Part of a small language model's weights.
Size: 13 layers, 8 heads of 64 (2 for keys and values).
Architecture: LayerNorm before each block, no position embeddings, ALiBi.
Training: a variant of Adam for these matrices, 652M tokens, 13805 steps.
Each number is 500 + 25 x the weight over the matrix's rms, rounded and kept within 0 to 999. Layers, rows and columns count from 0. Numbers have three digits each.

# layer 5 MLP up, 2048x512, rms 0.0371, rows 1562-1612, columns 256-383
514537523524450501525508509524483474510488491516547498508510532457489509500551489524496536507474518481522507496550548514552501519451513493500496507500501522519471554474505502514530524526488523479463509524500518515515512519536515542504522505475476503500502453529491503522501553467494472506471489482463469529516548515480495476475532486490542473477497523511532489521497519522544508507499
482506442516489499452492519556497441461486501494518474499515491528493502496496485485532555530505486510457469534448505526522516485451468500535466504472480478508475502484449585496525518523501509519502527504517487527481509493511491508527498490517493465468517476494476495517481488484521488485506506458525470523521470455515527509504523514483504529497513539540494475494504453522548472487475
526490490463517478467496541497479449477447494510505486497478487536496487542486503484507511462507557474544491548496494508495500493524504525469464540546513517477512489529529477462523509466515522476532487511520519553544547477504528461516533503525441513516443451512517507466490506411469487509510506514508491523511460519495531499496491522524481499499531490453534517482462479545529500496408
517461479486498524510485423503495503518489499450536497505497491502502502484469496526444558504495518486466469498505535496500456467500482478498445501538521499498445471498491539480505499483558495497460478493528428508510494501497489451532473453530435481484487490535519456491504504482511502473517496526529514497462500545452511485502486518520466496504524471515487538466481507503465492509445
496498490468480509498488462475534477520486493494501514468494512507529507531507495553491525533510481459494531496471579516468507463509524503490477497502542510505495523497494486498526544522530527489506505537523494477496540547504480490544465466522473503486546495478520423506510461472491502462482479513497484566551531495442425511507475506461494510449517517522504483507499480515471483480483
496523530522531509498497472473526497496464481509524526502513509465463520482524510487489495503478539451492553437534537522542484487499491486557508499508491512551486508464501487544561501503531513457530477524469540473469496481506509481502486509502509461492528520496486496479499521512533522452462522511523507517517532488480463478491510519517505486422549485492527490494501480465521518489505
544506486467466525518499469541502515537448516505477516472554539487514473475468509498468488476492498470503530492547489494523459479516486485564523535528535500529493470563515490484475496542521514507562487521479476498532490548522502466514514498537493480463467491455535496498508486507490487535494526495511516521506507493515535482496463479500474447487498523465472513448519466437495492525480
494481485494542467567489515538476481482526507527510501493468445491490551478494442474492501531476498478453510473455495488505490515500486517528434549537535459519445490537484482483548491502567490444480514485479541456498475514455513480477518480517474456511500478473505468536486483481511534503528496503502487527498467496492459503503524525471458519516570486470503505467488508510547543516463
526468510528519513499500486468466505486559489492525526488490484524552518514473485452513526510459468506453515540511519487474504529528520491462527508512526457486463530515520510534538508495543477484530495491502519458513496478519508543477549458485514491497527486463462494513463503500559489494550502522547502488455505515437548510472529527463489523495514523495512483460504510480507542494523
477535484502505506480552490524555482429469520538492525494527538498497508489510497492537521449467453461466520506467487530535504528502518509473447478560521495482517494491497476478478544535500478518466556493503448519575498467496549502502538454485448479533482478511501455511458500487510501511435468490473493532492506506511499478462504478557465445512546495510494531482466485448462477444494
547513513531489510534469513484543440505507470539524489473492542506513512511521520505488512488463526519517528503520475496521471509470511493492520520482511489558479539540486494517493538479494519505471502515517474532511559500509487543519558496498478493513531488453484504498516510490472481509500456498485457509501541459485487502502505475490518464413480492486532497519503509510487510496484
508469495485511492505529501512507507508475569557474499491508480485501538431483455493511480475424519515503528509503525513486493497513520490484468508517483493465497504504505501535498492495473526526462511499504517468480511517504550489497501495470496457472517503497503521490480489537508550508513476548530501465480514533503541504492544549518510502512507462502535489474477503466487530474530
498511531500526483512476503517505481558510506457481524496515491517459471480489507498518517504486530502495495497507485524463507491496504489489506500519497467483522538483506490533541495450514506467469479515500504491532517520484514561493505515463508486520513505511508501509501510472496515470495489495509456480492508503499491507519492487466538506462526475492483514517494526533476482469485
528491489508488502503548510519520533499528512535505521499479540443506494506441411573544495474500457462499490564481538510496505519465519490488458484557523512525503533521539483477508496492519463496468533564502493509543509526528514493489539496490483455482537463472519482466477484470517491501500521493478505506486531499433516491509513527514493501493553482522503496498526485507483523475500
470496537455455500477457472466532497466503552501489512524455497488491473518466497544489532536519481505468530489506519502486504461460559508495496510504489536481532541500547533472517501500464507509489488543516463560504508532510503487485476484480454481428478487452475471558452487439498494497472477480463463520526526521499530449471514517489514478495492502518516519445495502514488451471472
528510505496495476503493536509463519491479512536496483472534516517508474492544480467534480495480514506492524493541537528520447513506487506516515505494512458510475503516525511518517490528510500489496480479490501507539500511525489529479541465490504460482527494486534527508481520498494476518474486510515523532479473481503495481507495559481484453471550459489549505500508471472545503510495
494534491422529484471465570492519482541535516515448466490491450547526475477535477490509488492526438517541517533476440522542489495486461455521477524501515483517448520511523495471502425530478513444480513453529519463533496485510570459496504476494501492507465494475521517506461494521491517455482505467501526488543503563514504452487547506509474530502468497458515528512479519512487504530480
473503467497529516508467504508493502483518490525467512488470490513481488485532494488453473497498500452510505529481554529493535498552511463519488424519555490474492550494470504496531516509530514473554512497485485490509482495512521464491521473519526416493490497514480506477497497485472493488415538454489515480529476516479481504511491483504507489522512550451490459496503460492495524516470
511507461484515542509512503479476499497508530465499460500510504499497496461523464528515511451529484516507480534522481530458472490492496511511483497498529499496444493509465505506501461454520529537506526481462480484466549499564492518513485495510503516485503514530479508476474492497505502528509515507536517464498483507495521485503490540513485526493495488480476533492495448496490486497484
476479410443440511497469526499451508470500497506512512502474493495471502483474523517492501573515522481508518494482490538493464529517494443522459471491510444515532486507456452508508522499439515502472532493502485424508475501477539500468512494468494508517525508505520496549406544538505544549521493496516544529526546513505479481488457544519516520496539462473512478507472497508518505499470
458487545507530478506526486487466471519491524489471501453577509521546522518492484478529515487492537490508547531489562525484497449517522499509503517549477495546490468496479512520516501481507486519537492523468496458521530487486476485462465477530463511511506491467507477474508482488491558506487449479544510524524482506475552471510517496482508485490493467488501464523481544490457516456488
506481519492449497487533527512489471494515483544487498495494491492515443515487495466489533496498480510527495490481501505468471525546499486487516493486505489516516493488514507474516461493496509514480519501537521501494508487463522518489504505502488501501467504495485496508489456473515500532489518539490495485495527540493537498513482516499522524502460519467508470484477535520510484491476
503504459501492508450482524519501500512529537491493466498513471475540538468466495525512497528497498503464490480449480483474477494491498486546472469554533495469496487528468492499488517456511481508459496481512494482485535514493507489478487495464518486476479478459503507517485456493492494562486520483543523520491477522502475496480505508449492519496466468466478528463463467530463504497443
467463495529449529553530522505536439521530519466495535515485518483484431515497488493496506491482445481501498480513510487456479501498535521476476468510539519457451511517503544492510490493536496461533486507476454537503517457523488502520521485489499506512461537547482486473487468465497486508475494460460494501505530515485473455505550496526510451508504492527507559500528543521484492493529
504490466476489493547460457526452524465477486509498529490469478501483536492542491507489508497498535475489489483511538505505503473475511482468511471470571505516483502532481537501531533502459497478501546519547477499457524498521514546511493492500476517492507543470488444529522474521485512490501470504497497507483525508507501469484478503470550509516491531462526494493502484525505505495494
486495495491495474481493498518514477482479490534496473521487510521554520512514509489528499471523537514504526477521518484521498483483486505487490477482532488540472482529512543496504558520475479500507535492496489477466523513484511535470481479491489516501486500488537500480508446513460478473518494463468504557508528527509490492439486511502497512512494453490498468496519501500518528504467
472535487520482516483518480524477460511533447503479480496516544481470523505517450481471554519522464510454512506512493524501452488441507500511504488466550485534464485468517514484549522540522521513503540516485442497462499510501518543477476492495513522511517496505536491576459497504497495514490508498491466525532522487534514476484517511433500516484490487510492502482507504517504492460488
528500526434452505504510479539536466484485570495497487480467487465485468537477479433432513504518446497533493464512550499513478528487508502524521507509483487526451508510521489494538473453498520474521491488516496551506531520559489530507528500470456487475497533466474491502528514497517553479481483520495477529511486443494570499485503521499471479510473517497492500500505519483518492480516
472528467497460562524501489456555519480450514495478506505519496503500506533489526493483468516479493509468541501544461484469497515494499458519481480541561482502480512529516530501450474539496467507477535477487515505492516491486504469455510464452450499464486498468475507524500559478539512542512520510493506485541507499533484460425511517475484457519494492522496526468490443508526495479456
494519509500463510534493513494483531489431516481546501502520487473474518508509454547528537522504519510464447510488493503501475509549446508530516537489517518485497479524482482535502500494547526518530505562494478505484486486492480492472484494548520490470542504494509472532519472473529531494487449492458456504474497473500500515481500510454515517475489533500490556490455503528485521486534
485514461505532538478510496507526480466513487498527490492525492486485513529502506498513532475499511496523505526491529541533536515449534499516477454559526454527524503500509472490526523519484492487483506477491452500494490551525484555499500482508466500488503463501496487489495531495499499443487469464525476525535507534484462487501531525499484489534559508510497487525502500462537509481507
505482490509500489529491503495478453481514490489507489502509470494484480470471508507520495500481523503480484499486454479480490474500477511552516536522490478482481535501465494486489517480567473518491475493506504512497519503481502503520496506517502535505522485500487477535515503480518486502498497483512487534498483495496506498499528536491513529478491510485483527517464524498486506484504
500458526475470499521517468502550504509544502467523506474466432494523540496489504561462490459492511449468537506509539501482470472501493448537454476511518502501477478494527482500457540539478455494474560498533526473512469498497482494498511453537453493489488516503474410464526459505530464521549501487499525453517548553479491444484495522481490495495513518549495496475485515507523495514476
435549524533480505501572520509504544487526469470519511507535508534442523487497533472523513511475508432481568467502489499537504498528482503510434460498509503501540490502526502516492441504514497492528512481481465529529489523490490528477477478481523509496501481498524526499508505504479506504525508499521453522499546483467482502490509497480516505449528501518576499489497527545503499471483
535452467454481481514457494496508435454557502525467511469493461513506501508473461485448481540475475504508481533519563531485423509471476461491465481552545449467458490487490511482547545518510533523504478481483481533562484482527485545520450482503413465498531529521554455527508502491570582474480486522455521499479533489414456490501449577525527489514513484515532498507505515436513540496517
463491505484446500504523507505515500471497472521493482464492512525496540503514523506479528490513517533488523494532512528471482497501488493496474504509496539500486517508504524556514479504452489524489533486578447549485517491478504548475468513495507465514524489505489488495513471486512540558493521486505518477524496498522546500478482512484481500458486470535511555502480503469473471420478
528497524479517514528483472471553463469498483464482497503506559510499456520467538516492512482480496540518524527514482508449504467476551499492497514515514523499476502534464499512492485504517536525515484540525448542487525474546484497514495487532522509490474537484536464517510451509529514509535514430511501493506503501549521476511477554527487534512503471519499541457489467471474430489482
477537496514480493499488534477507474536515486510464512515500457517466522496513485491479510451483494515517493483517475522478505472471500514563503548494506466496507492495493509552487540489467525512501508509519451494467503536478494525502511500459503446510485507510528500523508504493485507510484467508505482456478493481484491498498564529489537491479492483528502488478497514484501523497496
501511481478491482466503512480486501520507535482535501485485475526498502478479477494548521540499487500462531468527506529498492524543523465547490456484502516509501487517458530535496512468510523473519500493511526508506502519504511509511493481523491537477472496486497483509480501486502480503494436482506469560496513490489517512493506489526497481442465480497551510489482507505516503494447
500523489511510490529493537496512439503545489492543501503484508533482514475535472526518527453423496511483532498507515503573499502453488471504487496503539496549499554486504543514516553509482538489489506511481471506515510495512513531507534500550524495485544468542494496502488483483543472470516490514530469524505541470442496466487518514503545504440490491472496485518498527517502525483482
486492490511502475528512506550483495533530470475489527488515526491470502515489473484479521469515463480438478532461515502477509489497489500512471526464564471481482537485478492461543483470518496476481519575450482489453553544511506472515444474520474511481524530470506457547501480508493521473477477495532541516498507469470502517515488535496495522498540537474498498464484478485496482472456
509505519493473510524536528467490476525490462459499501481485480476484510484512509522487536549498518509515551535505509517459505509543522499519515509531502516511501500518514511514520526457456526505553487508503530532537469515516487517530486490519408529485490478473494488481506534477504508483482436489495525536506500525514548507510499522429497531508495490482512518502495550538509507491510
519497462505486500464523497514509487509550476530503506459514533503494458485498507520504550520461529510482534545495559508512507524491494444464460510513503502441517514522483514463521513471473491493513509505547528490506483514515531504498492497525495475508547479430486483521481484471484528492491518477519525511521479497469495506494501487479518484457472527471497475524499487497468466467458
451485455514445465499500531510524482518488549553517512512510501529512486517456437551488497503512471474470473456458476503497479485596485470470480495533558512511516516498478479533503484533498513507495501499464503498465482477501518465532484468505491534491509467500510493522504484470480522463499513512463437501509494495457462455484525514519507433488484453526487562451499518467506466459497
530499538481498523475478491503502488502521526475505471499523467520511476548494498514527518489518468515521509498487464510479481504522492486491507500518493430510510481503478511488542462492518513534501487548471478507552538472507510475494472517479495483495490477472443511522502471493504513487493508506525451497503491499490533483498498501468508537521495511447484552541460510524472513514492
457473508492499512507490530480503500493522501536500519489523476533538517516472520487495497480457510515479532494505503477551492504507500464507467476519499478527501517557489504563503500563501474499490479483525486521490475512505516506467479504498474531494514495521510497544512473514493524438494501508513490487531558534484491517475489510473522508498517486534546501483425514480489505450497
474484480485463496512492491462473445519548482531512514488539512510462490469508476449486480479510456503512505496499457519531505507492487487525477523491512480499506473484510504505490449503495500502503492531556494457502541484500581501487544482504531488482488462486517525526520499517466476539517501491538505501483520518533540514460542501504511482415501519500524489493520435479510522481458
476478498484486498513493487549505513529485494489527528530454521494498467516484527468486515519500531482504536510505513485568525481490496484511480475518494514492499509504502510532487475506494528496477515476518513563449460524505465549503534498534514476528465523517508460492491499494536504507521541507454498456541503501503510522486518476495470505489495499489510510447491528522522490499459
520549543493465515491507482509464503473430524519441500515524468493519481482485541426536484533496489508499487490478474483492491536530512500501539494501463491499507470539478525493453520557501488492539505539475465535555504502506496497493458505477484498527497493523503479495517483488535521530496473526486450532500497514499564434501475511493520448502495492511505491517480559477488528459521
456518425496510514531535514496514514522523505475512498467467486471506538468510564486455503534497503518488499510478530519529506511463489466496477447496488543491492507522476477536495509474444514505505480503537488530500478557520515523492498508506488514495453480495500517505462536490486496485516503517528478502504481513450488511474453507485531521477489522549492510502524451522520452447470
536501489508510522517546506478439500483499519466526504522518484497514532468525503488529492529488503537503520492523525518503475495483535488481477484517506499452496526492461556490550489497501488514463492527466518455528493481556525481508541495466514469484548501508535515492473544507516526496502474498514549457470513505496517471502531513501492463504514453484526521520509498513510517520520